Part of a small language model's weights.
Size: 3 heads of 32, MLP 1536 GELU, vocabulary 4096.
Architecture: RMSNorm before each block, learned positions, tied embeddings.
Each number is 128 + 32 x the weight over the matrix's rms, rounded and kept within 0 to 255. Layers, rows and columns count from 0.

# layer 2 MLP up, 1536x192, rms 0.134, rows 861-878, columns 0-191
[[134 164 155 109 121 123  99 183  96 150 178 150 120 136 115 192 137 149 193 136  96  70 102 105 145 131  48 113  66 196  68 159 178 121 142 113 195 131 160 101 132 143  72 117 140 180 180 125 176 139 149  85  86  51 126  89 119 166 136 181 162 130  73 136 195  97 110 126 116 157 100 149 150 141 121 122 141 144 100 156 153  61 133 137  79 103  92 202 136 157 105 130 159 113 164 119 134 145  97  56 104 122 158 118 117 123 119 108 120 155 103 132  70 101 103 142 100 122  99 105 122  68  89 122 148 127  75  99 183 131 154 100 132 164 144 102 135 167 129 137  88 152 228 109 150 164 132  63 134 117 123 109 101 115 119 188 151 144 134 178 162  95 140 140 152 113  87 141 108 120 112 124 145 102  89 149  97 154 212 245 173 125 133 111 127 141 111  90 144 104 206 116]
 [161 161 149 131 166 204  76 132 147 121 185 255 125 121 142 177 136 131 191 183 138 108 128 124 142 100 103  99  56 132 163 145 160  75 131 125 189 139 142 115 159 106 131  90 118 108  84 138  86 105 123  94  94 149 121 105 130 135 137 170  68 137 163 105 115  96  96 178 155 130 113 136 118 136 160  98 134 154 166 162 131 137 168 158 121 110 125 186 159 148 124 105 147 144 112 108 136 167 154 109  80 129 110  94 102 105 164 108 132 125 128  87 104 130  97 118 156 108 145 129 122 138 108 140  52 145  72 108 129 136 110 159 134 129  95 135  99 139  41 111  99 153 169 144  99 130 128 138 110 120 113 101 156 140 136 140 135 163 117 178 129 106  95 122 100  41  67 170 141 101  69  92  92 143  95 164 105 131 173 140 182 128 140 143 127 137 110  68 114 134 180 144]
 [ 96 117 148 140 152 144 111 106 109 121 134 117 109 132 139 132 152  53 208 123 169 114 110 138 143  41 125 111 117 157 115 116 124  77 137 145  72 134 130 120 158  99 131  97  61 120  85  99  86 135 121 114 126 107  86 114 139 132 106 108 101 142 132 128 105  52  95 117 155 116 113 136 117 165 138 133 116 101 113 168 125  98 121 121 134 118 116 139 130 112 154 107  89 128 119  77 148 137 174 128  55 114 109 157 104 128 132 137 143 127 150 105 136 130 102 142 108 144 122 126 105 124  99 124 121  97  94 105 149 130 134 142 118 138 110 128 106 135  24  91  97 146 153 127  88 138 125  83 106 113  78 121 135 103 142 135 169 148 124 197 118 129 143 110 152 136  97 175 124 107 113 118 113 116 143 117 163  89  95 131 132 115  96 127 104  88  90 135  84 110 144 111]
 [111 150 122 150 156 156 129 168 131 123 112 138 127 159 106 139 134  94 179 165 124 110 116 148 131 119  66 169 111 116 123 108 163 106 124 126 161 106 129 151 152 146 115 105 120 127  91 146 108 123 160 127  72 141  85 142  90 163 145 146 175 158 182  74 157 112 148 151 165 146 118 160 146 119 133 133 148 147 119 148 127  71 126 122  93 102 114 180 133 132 146 119 157 135 133 142 152 161 122 100  57 112  89 129  92 115  94 141 141 101 177 111 119 191 129 109 145 136 155 121  89  71  81 143 131 119 100  96 121  76 104 124 132 141  88 123 134 121 118 130 137  77 152 117 136 119 132  96 153 135 115 118 186  76 143 123  70 155 120 186 183 104 137  99 106  65  74 190 101  89 137 127  95 132 127 117 133 141 128 176 144 156  75 121  98 103  55 129 101  84 102 109]
 [156  82 191 127 118 110 123 135  93  83 162 108 112 120 104 212 130 112 181 165 144 104  77 175 124 128  78 160 136 119 168 118 212  33 201 158 177 112 155 122 141 148  73  89 112 123 172 156 113 113 167 120 130 135  79 125 116  95 162 130  88 127 176  88 111 110 132 127 119 175 129 112  88 113  98 198  99  98 146 144 142 141 184 153 156  54 127 195 102  86 121 129  91 115 102 149  77 103 170  93 107 107  97 109 113 168 173 126 178  92 164  72  67 119  84 112 172 103 149  97 117 130 126 151  64  39  52 121 124 120 135 150 160 145 119 179  92 148  93 178  73  76 109 139  69   0 117  46 154 107  58  42 164 158 109 127  98 161 159 175 202 127  95 170  87 123   0 156 165 124 125 182  77 147 131 190 116 116 154 173 120 159 150 156 180 181  80 153 129  95 123 148]
 [159 102 113 132 134 142 113 162 114 129 114 141 104 124 128 149 141 104 222 133 131 113 100 154 148  92  91 112  96 144 133 129 144  90 110 127 138 116 139 151 165 130 126 131 100 143 136 122 125  96 143 123 111 118  65 112 137 148 112 127  99 147 163 122  99  79  93 138 178 128 116 168 125 146 107 147 165 125  91 167 141 115 124 127 118  87 131 145 157 129 164 126 126 124 125 101 156 154 170 102  60 116 128 105 108 107 120 135 148 147 124 119 119 141 133 129 123 149 141 128 123  92  83 154 119 126  77 135 129  95 128 102 125 174 127 128  88 151  84  98 119 139 175 108  85 103 107 112 154 107  96 116 139 109 125 131 159 169 133 164 145 101 166 137 140 103  68 165  93 136  96 138 112 119 121 149 129 135 139 157 157 130 111 149 128 110  93 120 122  95 138 153]
 [115 122 129 148 127 135 128 119 105 138  98 163 110 147 141 148 119  74 193 119 169 125 114 125  94 115  94 123  82 186 132 144 145  56 114 104 118 132 157 147 155  70 105 106  85 168 160 102  77 124 112 106  88  80 127 119 119 146 152 107 121 118 134  99  97 109 114 151 126  86 116 168 140 174 105 115 161 108 113 197 115 118 138 125 132  95 170 162 188 125 141 111 108 124 131 114 119 169 147 103  72 112 155 135 133 103 122 116 140  98  99 138  91  90 127 141 115 136  96 129  92  78  72 197 162 156 112 134 130 117  94 131  79 155 130 140 107 131 108 105  89 159 153 115  52 169  90 138 141  91 103 144 164 126 133  86 127 153 111 152 139  74 164  67 137 119  70 172 137 112 134 110 124 134 106 197 112 149 116 176 146 135 110 156 127 142 123  99  87 131 174 122]
 [ 72 155 116  81  74  79  71 164 166 132 152 211 134  92 169 158 160  68 167 152  80 172 149 124 161 163 137  40  78 151 163  92  98  86 120  51 161  75 129 153 190  95 129 155  81 183  96  85  83  98 153 127 115 143 120  62  88 142 135 200 124 112 172  54  59 132 111 143 152 131 131 114 124 161  60 136 150 169 135 114  66 129 177 172  32 103  85 199 119 147 107 133 163 206 121 124 146 173  64 147  75  98 111 101 157 189  96  87 150 141 107 140 146  97  98 104 145 111 117 163 120  52  92 117 106 104  93  86 182 120 103 133 183 109 144 108 146 206 107 114 138 172 126  82  94 134  88 120 191 119  72  74 203  16 183  82 100  81 110 114 118 125 133 108 101  98 142 156 108  68 123 201  54  94 129 168 134  61  81 132 164 141  99 146  80 181  51  83 147 161 109 182]
 [164 143 142  97 145 140 132 196 156 166 120 121 157 143 145 191 143  99 142 166 134 140  85 115 116 133  55 156 101 135 145  97 141 150 122  90 106  93 170 130 126 153  94 141  58 151 134 159  56 138 168  99 106 105 107 137 117 165  91 167 189 124 147 108 122 134 136 152 134 158 120 166 129  86 135 111 143 129 132 137 153 104 124 109 122 138 138 189 170 129 226 150 182 141 126 150 118 152  25 133  92 115 149  94 105 144 121 102 132 107 139  72  64 106 123 125 129 141 133 132 118  33  87 196 146  98 132  89 139  59  87  94 146 148 105 102 188 131 106 135  92 105 253 113 128 132 112  89 163 159 137 104 130  99 134 149 139 136 117 174 175  92 141 136 103 111  62 177  94 146 141 107 139 112  97 177 155 131 195 174 139  92  84 134 134 103  71  48 175 102 174  76]
 [148 180 104 148 145 190 128  58 121 125 126 255 163 162  63 120 108  90 158 147 120 124  51 154 169 127  71 108 117 165  82  62 178 116 104 160 105  71 152 180 127  66 118 142 146 129  88 203  91  95 149 105  24 119  30 139 108 122  86 151  68 204 141 106  64  82  38 119 127 137 134 139 120 105 134 196 159 104 183 180 168 181 167  31  54  96 116 167 115  73 100 203 168  85 113  77  89 175 121 164  99 132  89 120  90  87  70 168  96  93 134  43  87 113  89  70  94 202 178 140  74 104  91 100 142 124  74 107 138 119 101 167 183 138 103 143 106 112  13  69 159  79 142 115  99  46 107 178 170 115  55  82 178 162 134 194 135 144 113 180 146 130 120 168 142 139 103 177 120 111 116  71 131 128 147 107 135 198 114 122 139  57 131 144 119  61 122 184 178  99 202 107]
 [104 113 106 186  60  83 110 107  96 103 127 210 132 126  38 125 121 104 171 177 255  62  91 160 103 151 101  46 139 107 149 104 194  87 119 186 108  74 180 162 123  94 145  97 136 191 184 160 146 124 124  99  89 179  62 167 134 105  89  64   0 190 226 101 130 116  91 178 113 140 112 154  91 182 108 162 183 110 179 132 147 168 182 123  89  68 138 193  91 157 133 152  96  85 114  73 138 162 108   0  86 142  42 136  23  45 172 130 145  56 144 114 100  99 109  96 152  75 177 144 155 131 132 153  24 125  57 108 112 181  81 133 141 134  59 174 100 211  78 114 106  94 108 122  84  86 137 119  80 140  90  87 209 128 119 119 190 208 133 172 163 109 113 151 141 127   0 147 102 127 123  57 160 176 127 151 158 186 222 105 217 107 106 179 127 101  61 153 169 124 100 154]
 [151 134 129 110 165 119 128 136  97 111 127 111 103 182 146 140 123 114 174 149 171  79 127 170 155  97  91 170  91 129 103 117 186 132 158 131 142 120 138 120 195 119 145 136 113 145 169 101  99  84 157 122  75 122  91 121 141 146  99 146 117 159 184 102 108 110 127 128 166  90 115 225 137 144 129 151 192 128 144 175 167  88 145  90 123 108 140 151 152 168 152 110 157 146 151 129 114 130 136 105  72 107 103 116  96 106 120 135 155  99 165 133 115 113 120 100 130 119 120 126 143 103  74 137 114 120  75 127  97 119 117 115 156 168 130 107 124 149  80 106  81 105 193 106 105 123 121  76 141 122 126  98 148  82 128 156 140 167 101 174 159 112 170 136 114  67  70 182 133 109 139 106  73 175 103 162 104 167 155 172 136 110 111 134  90 104  90 109 118  71 121 146]
 [149 101 156 116  96 119 146 122 175 155 121 125 166  53  99 166 129  10 121 142 227 160  42 126 169 135  65 130 121 153 108 111 166  37  79  67 126  84 148 151 171   0  83 118  34 169  97 179 169 103 203 129 138 166  63 130  46 160 120  57 173 136 149 122 129  54 180 142 157 112 132 140 167  61 172  78 255 142 114 142 118 160 161 136 105  31  98 153 111 133  96 230 140 154 107  93 136 136  85 139  80  88 175 118  60 119 128 126 139 108 150  62  23 126 116 123  75 102 179 130 132   0  67 106  75  82 118 115 144  87  48  54 157 169 127 131 130 151  36  58 173 132 202 109   0 112 124  91 154  95  41  79 206 106 141 157 119 141 125 207 208  80 117 166  97 127 105 194  97  84 117  84 158 158 103 179 175 129 174 127 150  30 127 140 224 145  54  83 152 141 203  82]
 [116 126 121 137 139 154  99 134 138 123 130 148 120 111 101 132 141  91 174 123 163  77 141 152 153  86  83 145 111 132 134 128 152 107 122 110 153 135 124 151 174 119 120  97 117 137 103 123 120  94 120 156 106 111  80 130 114 148 129 146 108 136 147 130  80  96 108 136 176 112 118 173 143 150 147 115 211 150 116 177 118 125 140 127 121  89 134 153 143 143 150 111 126 118 128 106 140 157 164 107  52 105  97 150 108 111 120 148 126  84 151 147 140 140 102  90 127 153 162 112  92  96 104 158 114 110 110 116 105 108 103 110  99 147 110 117 111 135 108  85 114 111 156 133  98 131 120  81 136 122 124 118 171  87 130 124 156 173 112 191 155 110 120 109 113  76  96 209 120 116 106 121  98 162 135 132 105 136 117 152 153 139 133 138 103 121 101 132  92 107 130 137]
 [ 69 114 132 161 151 104 124  69  73 182 185 213  66 109 153 165 116  95 178 156 148 136 141  86 118  81  27 109 146 102 122 176 122 122 177  88 219  69 132 136 118  72 141 169  34 144  39 148  88 125 149 132 131 104  95 115 141 156 106 117 128  95 131  91 203  92 107 107 166  80 132 143 208 120 119  69 144 140  63 122  93  61 141 112 172 138 173 107 161 111 136 131 120 147 107  85 134 119 155  88 102 138 114  96 135  56 117 167 148  82  86  75 138 165 103 139  90 110 191 136 106 134 105 216 113  68 103 189  79 146 183  55 148 144 109 165 150 116 113 150 141 147 135 166 135  97 176 136 141  81 168 119 121 109 152 114 125 184 143 210 173 131 161  80  69 136 156 144  81 121 149 119 102  74  83  97 112 115 107 109 143 152  89 106 128  84 105  84  67 130 149 121]
 [122 156 106 147 111 172  64 205  92  47 106  96 127 194  81 101 130  98 152 137 157 152 139 119 203 147 122 144  87 140  52  39 160  68 166 161  70  49  82  99 156 138 143 101   1 154 167 102 178 152 154  77 113 134  36 164 146 181 134 123  98 142 165 125 129 109 182 102 166 139 111 137 101 166 106 122 157 119 161 130 107 138 125  93  91  88  78 177 148 146 159  87 101 102 175  70 172 236 138 168  92 133  79 127  28 160 140 163 133 162  84 195 114 114 114 130  91 200 100  91  91 106 110 130 151  71 108 131 104 114 159 106 204 152 129 174 128 173 103 125 127  86 102  85  78  63 157 117 148  14 113 123 151 132  54  64 216 105 145 126 129 116 110 167 166 104 116 152  48  53 163 104  36 114 199 126 122  88  98 160 168  94 152 100  56 119  88 134 151  54  97 109]
 [147 125 107 120 119 146 107 130 137 135 139 149  92 154 121 150 124 133 195 153 174 116  90 156 156 112 104  93 106 119 127 118 148  97 101  79 110 115 134 150 157 119 119 130 109 129 163 122 136 141 145 119  89 128  86 140 147 167 121 103 129 125 179 120 121  68  88 122 166 131 126 167 136 158 136 122 150 181 122 145 154 116 134 140 116 107 150 142 151 135 133 160 146 133 116 102 162 152 119 110  68 107 125 105  97 116 110 148 142 122 125 114 107 125 141 122 117 121 118 152 120  80 105 153  90  91 127 122 157 104 118 107 154 155 128 130 101 136  79 104  78 128 181 132  99 119  99 125 130  85 110 111 141  83 121 119 150 150 117 157 134 116 156 145 114  70  55 181 106 121 107 101 110 127 136 127 138 144 121 158 179  90 148 119 109  64  88 106 140  84 131 151]
 [164 149 142 131 172 200  74 193 194 123 101 162  60 148  99 168  78 127 146 174 155 162 138 114 130 149 103 178 125 192 101 125 108 115 149 164 201  87 122 148 180 146 137  80  83  96 157 165 124 187 223  80 136  92  99 162  79 140 105 149 115 188 156 108 123  50 103 125 108 133 128 188 128 175  83 228 122 144 168 119 125 151 124 129  71  80 120 115 135 124 120 148 133 109 160  68 143 161 107 142  99 137 124  64  71 144 140 212 134 107 128  81 120  52 137 113 129 133 114 114 200 103 140  87  76  75 128 134  75 176 151  76 149 136 117 165 124  78 130  76 143 191 126 128 129 124 121 162 189  44 164  94 140 186  90  69 149  95 145 128 107 155 118  82  96  75  94 145 128 128  88  85 120 209 103 174 105 153 163 164 117 169 131 147 129  95 141  88 143 131 111 160]]
# layer 2 MLP down (transposed), 1536x192, rms 0.1, rows 861-878, columns 0-191
[[134 187 102 103 167 185 150 150 135 148 166 153 203 110  29 165 138 107 120 133 163  75 116  74  82 223  93 130  82  93 161 139 136 140 113 133 169 109 131 121 173 113 121 156  89 139 119 176 173 116 222  77  73 140 125 137  99  91 164 255 157 196 177 113 157 130 122 143 109 150 121 114 140 172 106 149 132  96  90 153 150 114 140 120  84  95 103 177 108 132  93 171 126  69 119 125 139 201 111 119 111 126 122 121  91 122 158 157 121 125 128 163 105 116 133 155  79 104  78 110 170 121  90  81 162 114 111 109 197 112 141 103 153 175 127 155 168 144  85 118 123 171 217 154 179 166 115 137 151  79 113 100  94 132 141 158 222 126 168 168 110 133 153  94 112 117 136  86  25 129  81  85 172 152  91 113  62 135 160 139  41  61 118 103 186  73 141 132 142  48 135 103]
 [123 141 131 147 138 196 166 117 154 156 207 111 162 134  99 120 183 134 134 143 209 168 162 165 149 114 181 139  95 219 151  82 120 123 127 140 171  89 117 121 130 132 161  97 179 130 109 131 155  70 146 109 115  88 181 132 102 115 133 206 153  95 155 142 144 173 120 151 160 154 137 136 119 112 170 126 145 149  88 178 119 153  82 131 156  84  97 170 151 129 136 153 188 143 116 116 137  82 140 101 197 126  96  78 113 132 109  59  70 121 137  76 116 144 137 114 183 124 100 120  82  95 185 121 127  83  74 135 174 139 157  96 131 130 119 168  58 116 167 134 153  25  90 136  73  97 108 122 148 171 145 105 154 158  63 121 133 126 107 121 145 125 136 120 155 131  71  98 163 123 109 101  90  82 101 101  93 139 171 201 138 134  72 166 116 112 105 124 120 136  84 104]
 [116 108 125 127 153  67 148 102 106 122 154 114 134 117 132 134  99 129  89 112 202 141 111 152 155 113 177  82 122 168 106 201  82 128  86 150 108  90 129 156 111  73 142 147 203 137 147 183 131 108  91 157 168 106 141 136 100 124 135 138 140 127 120 137 127 125  97 102 127 139 134  93 139 175 161 179 130 132 150 152 151 120 149 101 135 120 131  48 136  75 131 194 137 119 142 111 142  96 151 142 174 117 110  91 127 142 116 150 157 105 104 110 156 132 119 146 138 101 115 135  57 140 127  92 110 136  81 186 123 139 144 110 144 160 123 189 126 126  96 153 173 128 120 120  99 146 126 141 110  75 129 129 129 176 110 130  65 111 100  91  99 133 119 153  59 155 168 103 179 158 133  86 139 125 127  94 128 102 115 103  83 127 169 131  89 187 150 120 112  82 140 127]
 [135 121 156 111 134 120 100 156 145 121  86 200 106 111 173 102 165 108 170 113 119 147 149 116 141 108 114 143 156 153  94 150 157 210 136 118 102 198 127 154  98  93 149  62 106  91 134 161 149 116 126 102 149  79  92 136  91  96 176 133 107 117 121 160 110 125 140 184 161  56  55  94 153 106  89 172 163 151 115 174 101 157  62 155  69  82 121 125  80 116  77  98 104 150  94 150 161 111 126 169  93 169 109 148  52  93 120 174 113 108 174  90 157 165 140 162 154 205 107  90 151 107 139 151  75 136  96 103  97 136 124 117 125 156  87 149 110 150 118  73 177 139 182 148 161 169 101 138 117  92 133 163  86 161 109  96 112 179 125 122 139 150  84 114 168  98 105  88  96  82 139 138  60 156 125  81 156 142 185 158 142 128 132 190  92 103 113 164 130 114 102 141]
 [137 134 120 116  79  56 117  97 108 152 225  65 110 161  89 178  78  81 153 119  93  65  99 186  90 142 173 132 172 105 183 182 120  96 104   0 169 127  54 102  50 211 111  97 166 123 194  94 164  92  38 162 211 130 141  80 175 123 107 161 204 109  66 147 135 132 215 161 171 189 142 109 126 184  92 149 124 158 139 180 135 121 166  87 119 132 162 116 116  92 144 156 102 152 126 109 147  64 149 136 127 110 167 162 162 129 149 112 139 100 115 101 170 164 118 136  26 124  90 119  66 108 183 147 166 231 108 119 137 145  70 124 136 113 177 129  98 199 123 203 150  89 202 171 147 124  97  84 104 143 177 138 117 160 110 187 116 125 137  71 141 186 117 108  83 162 144 146 149 121 113 172  25 180 148 140 182 113 137 162 105 105 142 165 118 118 144 186  36 114  92 134]
 [131  92 140 109 139 124 123 176 119 112 143 126 107 127 139 156 144 102 147 135 147 188 126 173 141  92 146 117 106 158 134 159 109 117 117 143 136 131 128 113 142 116 128 134 121 120 134 144 119 158 144 123 144 132 116 125 130 155 131 127 111 126  96 129 127 138 148 137 121 134 120 126 109 161 126 146 166  83 124 142 134 123 146 127 103 121 119 105 167 131 104 141 135 160 128 143 135 123 104 133 141 126 144 121 107 131 104 133 124 144 133  93 125 116 141 126 115 134 118 116 162 114 108 136 121 119  98 145 121 121 143 134 146 125 122 142 119 125 119 117 123 138 146 121 114 141 116 137 129 131 141 127 135 146 108 127 139 142 136 118 135 118 133 121 148 126  98 138 113 117 130 126  96 142 124 148 124 139 148 135 165 136 123 132 107  84 122 161 115  91 142 131]
 [165  93 140 151 130 130 125 103 128 163  93 193 149 156 119 133 118  83 135 111 180 157 107  89  81  95  86  81 122 113 147  97 128 115 122  80 146 153 116 138 111  91 179 117 109  82 149 130 120 146 146 144 128 121 144 121 109 160 168 158 152 169 133 143 122 222 148 134 142 107 121 130 175 103 143 168 108 150  81 138 145 123 122 140 102 121  75  86 147  87 152 127 130 154 128 172 140 148 104 197 158 133 106  95 115  98  83 129 123 132 124  98 134 148 116 126  51 156 174  91  73  81 101 100 109 118 130 110 111 104 147 116 151 132 109 144 123  86 112  90 150 127 146 150  88 140 145 160 112 124 178 181 160 139 116  93 107 155 156 183 104 142 127 123  88 169  91 137  96 111 172 115 130 146 162 152 161  77 125 177 157 121 171 126 111 118  98 112 143  99 153 121]
 [100 217  96 202  89 159 102  63  95 133 101 188 152  80 145 142 107  83 110 159  78 145 115 134  87  93 136 141  85 179 189  49 170 205  65 152 120 127 152 150 155   5 138 132 187  91 110 190 111  46  94 169 137 148  92 145  96  60 189 149  99  69 122  23 110 124 160  93 196 124 132 129 108 146 149 136 158 139 105 109 146 157 118  63  46 179 114 146 103 206 133  96 202 155 127 150 125 171 159  65  73  90 119 184  82 175 103  58 159 163 143  75 103  74  55  67 140 106  71 140 157 170 105 143  87  62 114  79  98  60 123 214 191  93 133 100  97 162 186 156  20  95  93 137 179 109  83 183 176 106 120  29 105  59 134 143 108 102 110 145 159 103 124  41 110 160 155 129 165 156 100  77 113 189 127 108  81 117  73 168  53 205  82 124 161 128 133 163  97 149 124 108]
 [109 186 166 165  83 176 172 119  83  94  65 127  93 115 164 185  98 107  82 145 195 155   0 122   4 143 110 169 141 193 112 155 167  73 136 115 156 130 122 102 163  53 105 190 114 104 133 109 172 125 165 109  76 114  59 144  99 100 141 135 124 205 167  61 144 141 150 154 122 186 123 155 183 170 172 163 105 125 131 135 129  70  77 169  23  95  91 157 135  91 189 176 111 139 145 156  65 213  79 161 155 129 155  80 127 107 139 119  73  74 165 143  47 161 146  91  67 164 190 131 135  97  63 126 193 129 139  55 178 127  93 115 151 146 129 124 159 151 165 113 173  86 197  72  30 200 153 125  69 140 124 133 148 110 156  72 141 137 141 177 205 128 161  73 123  91  93 105 133  67 143  77 150 140  51  96 215 115 138 155 110 100 174 118 131 107  88  76 142  59 139 137]
 [ 50 148 159  77 118 203 163 102 132 120 124 127 105 190  46 109  98  95 182 129 103 144 120 148 164  96 163 112 157 157 166  52 174 138 144 194  88  79 114 130 147 101  79 114 255  97 117 160  67  96 100  48  32 160 122 100 155 220  75 164 154 130 126 150  46 143  74  71 159 191 119 123 114 172 191 177 112  75 144 144  75  69 122  88 129 112 126 209 128  91 133 145 127  61  78 173 136 181  95 207  99 125 211  82 139  50  44 169 159 195 162  49 178  68  77 145 111 181 106 175 131 130  55 150 137 202 157 125 115 124 102 127 212 102  63 171  83 106  81 214 167 103 173 145 164  61 182 106  59  80 137 115 156 146  79 148 109 185 118 178 171 144 122 140 112  71 115  72 118 134 162  26  83  93 155 119 177 179 141 121 139  50 197 102 135 100 152 212 140 138  66 151]
 [160  87 138 197  98 194 158  46 107 137 158 174 157 187  99 161 148  68 198 147  55 183  90 142 150  72 156 144 155  76 201  79 114 129 131 187 105 124 185 142 233 105 123 179 112 171 141 222 141 178 121   8 127 154 186 146 119 108 148 213 191 122  65 139 227 157 111 108 100  71  88 151  69 137 112 146 127 103 112 182 107 199  67 162   7 201 117 202  83 170 208 244 145 188 140  60  52 123  81  80 116 161 156 195  54  78 177 143 128 208 128 173 118 102 122 106 166 115 125 137 165 139  97 117 118  83 140  71 135  54  68  66 113 129 127  81 126 151 111  83 105 159 149 120 136 106 134  62  85 119 132 107 255 183  95 125  96 107 138 108 107 116 139  51 120  79  51 111  75 176  37 162  90 108 131 155  88  64 255 114 223  63  31 152 105 171  93  80  72 124 158 165]
 [145 114 159 161 149 150  99 160 129 136 131 126  90 140 126 149 176 148 139 126 181  97 106 144  97 118  98 145 158 108  79 163 135 119 112 139 190 178 147 160 115  88 127 117 104 130 155 143 158 114 115 119 131 113 149 143  75 151 171 177 127 155 100 109 109  89 136 153 110 102 106  73 153 176 119 139 122 101 120 153 114 159 127 128 107 116 103 134 160 123 138 102  95 106 127 117  86 202 133  95 133 153 158 153 100  67  99 170  97 124 109 126 117  98 103 160 151 128 140 101  90  81 121 107 147 114  81  94  85 162 142  60 141 162 128 128 114 179  94 108 103 112 154 101 120 105 111  92 182  93 150  56 146 125  86  43 152 166 146 135 152 134  90 113 122 107 105 163 127 105  91 102  55 153 122 106 137 102 109 121 113 165 157 127 110 107 131 120  71  89 136 132]
 [117 140 100 100 209 220 141 202 155 168 146 187  99 125  89 194 164  33 101 241 155 115  74 104 178 141  12 131  57 185 117  88 110 104 160  41 159 139 102 120 174 107 137  81 101  94  90 182 105 150 157 147  84 178  63 152  87 136 157 191 155 228  67 147 213  52 197 116 150 189  91 184 155 158 167 129 162   0  98  37 155  35 182 174 155 121 158 255 151 140 114 164  94 170 157  77 159  46 107  66  89 122  74   0 111 132  85 122  99 204 193 131 125 132 116 152 160 110 222  87 163 143  75 168 148  36  84  63 106  66 119 116 124 112  67  87 139 134 133 147 103 207 190 154 140  82 188 115 202  91 161 150 170  70  89 112 127 153 142 213 123 140 136  81 130  97  86 206  46 124 144  63 112 144 140 145 102  61 182 135 147 218 126  97 159 107  96  52  86 189 173  25]
 [150 127 124 171 128 120 115 159 148  94  61 133  89 110 129  81  72 125 105 107 130 165 134 140 121 184 143 110 165 145 114 157 121 162 117 147 143 133 126 130 135 138 156 141 144 168 144 143 142 139 109 112 147 127 138  89  95 104 183 103 140 168 101 115 113 132 125 157  92 125 108 137 159  98  97 155 118 135 140 144 140 147 112 120 132 130 109 123 133 126  97 140 102  98 143 113 155 132 141 151 155 121 137 154 109 104 146  83 108  65 137 129 157 123 162 116 156 113  98 127 135 111 116 104 126 181 138 137  93 117 106  81  95 192 145 138  93  63  96 126 143 166 147  84 125 118 101 119 121  89 136 159 132 176  98 169  99 106 113  86 168 158 143  86 161 143  98  93 149 126  76 124 127 171 103 131 165 104 138  99 140 116 122 170 123 122 107 124 132 114 151 116]
 [119 106 164 113  55 207 132  63 128 154 208 107 122 133  29 120  83 143 175  90 186 105 189 126  50  87 135 180  87 157  91  24 139 166 106  93 109 109 100  95 189 101  89 102  74 145  91 141  48  89 171 206 154 115  57  69 205 184  74 122 131  86 178  85  78 167 139  97 138 126 135 134  79 126 114 205 116  54 130  94 148 149 112 126 134 121  91 196  95  58  98  99 159  75 122 174 108 125  90  76 110 149 110  66  85  93  31 216 112 106 101 121 146  48 140 105  94 116 191 145 130 232  54 115 108  87 106 107 144 141 113 160 115 104 101 105 135 102 186 201 145  89 107 134 125 158 127  93 127 196 180 213  67 190  95 156 188 137 111 148 102 103  81 198 169 134 124  84 132 152 190 140 170  98 105 120  62 120 162  77  73 143 147 118 143 165 140 209 185 147 106 160]
 [167 100  89  77 126  92 149  77  77 140 168  84 150 183 136  79 123 138 129  87  89 122 229  71 178 138 163 163 101 141  96 101 103 171 140  94  84 101  89 160 117  82 121 103  56 127 111 150 111 220  99 169  51 125 129  62 130 156 143  95 178 122  90 154 129 182  84 130 142 183 134 195 161 145 134 146 155 213 114 204 148  94  97  56  32 125 176 120  35 161 150 127 138 178 175 100 121 150 204  52  96 123 166 124 124 132 119 109 100  50  98 133 211  70 162 147 143 232 131 155  93 130  91 150 147 204 120  93 150 147 160 166 184  64 112 129 125  84  93 114 246 155 182 144 115  88  17  99 187 130 142 189 117  96 149 121  92 109 119   3  63 134 118 140  75 139  77  84 109 112  46 116 113 189 160  91  88  95  71 194 116 117  94 156 141  57 137 179 202 169 105 111]
 [123  98 160 104 162 111 119 162 156 127 154 135 135 144 144 138 127 115 134 137 161 112  98 145 122  94 121 107  93 130 133 134 131 132 146 132 131 126 138 139 122 170 115 154 124 109 141 147 112  90 155 154 130  98 141 154 106 162 106 149 138 121 107 131 147 144 107 133 145 130 109 153 113 162 141 127 170 132  84 116 139 140 123 160 105 118 150 137 126  99 158 135 153 129 137 125 104  92  95 124 140 111 133 108 156 147  98 118 113 100 114 117 116 137 158  89 135 117 133 150 143 106 153 163 123  98 101 126 121 108 147 115 135 117 120 110 139 141 143  88 108 160 136 141 141 142 136 123 116 124 119 158 163 110 110 150 113 135 139 116 150 118 118 120 140 136 149 133 142 114 141  81  99 127 109 164  82 155 128 141 131 137 142 125  94  87 107 111 144 115 116 105]
 [114  92 210 109 176 133 156 111 116 142 162  77 119 136 113  95 178  75  73 111 135  82  37 175 126  54 188  76 137  71 123 152 137 127 177  68 123 167 165 162 116 144 134 153  93  96 145 202 173  81 106 122  68 172  96 181 170 108  63 169   9  96 136  95 174 167  85 157 131  97 112  97 110 124 218 113 113 133  45 135 130 216 194 124 208 166 116  83  52  40 122 128 176 108 140 134 134 108  52 141 156 135 197 246 144  87 107  99 131 119 124 255 119 228 114 152  84  91  82 132 136 146 127 165 179 191  57 100 170 155 124 144  31 180 146  97 167 175  37 101 131 103 127  98 100 168 135 100 137 172 106 194 164  40 138 171 130  90 157  98 157  63 138 150  87 183 150 114  91 158  77 155 114  53 111  89 144  82 103 121 122 145 183  98 151 148  82  69 145 177 189  57]]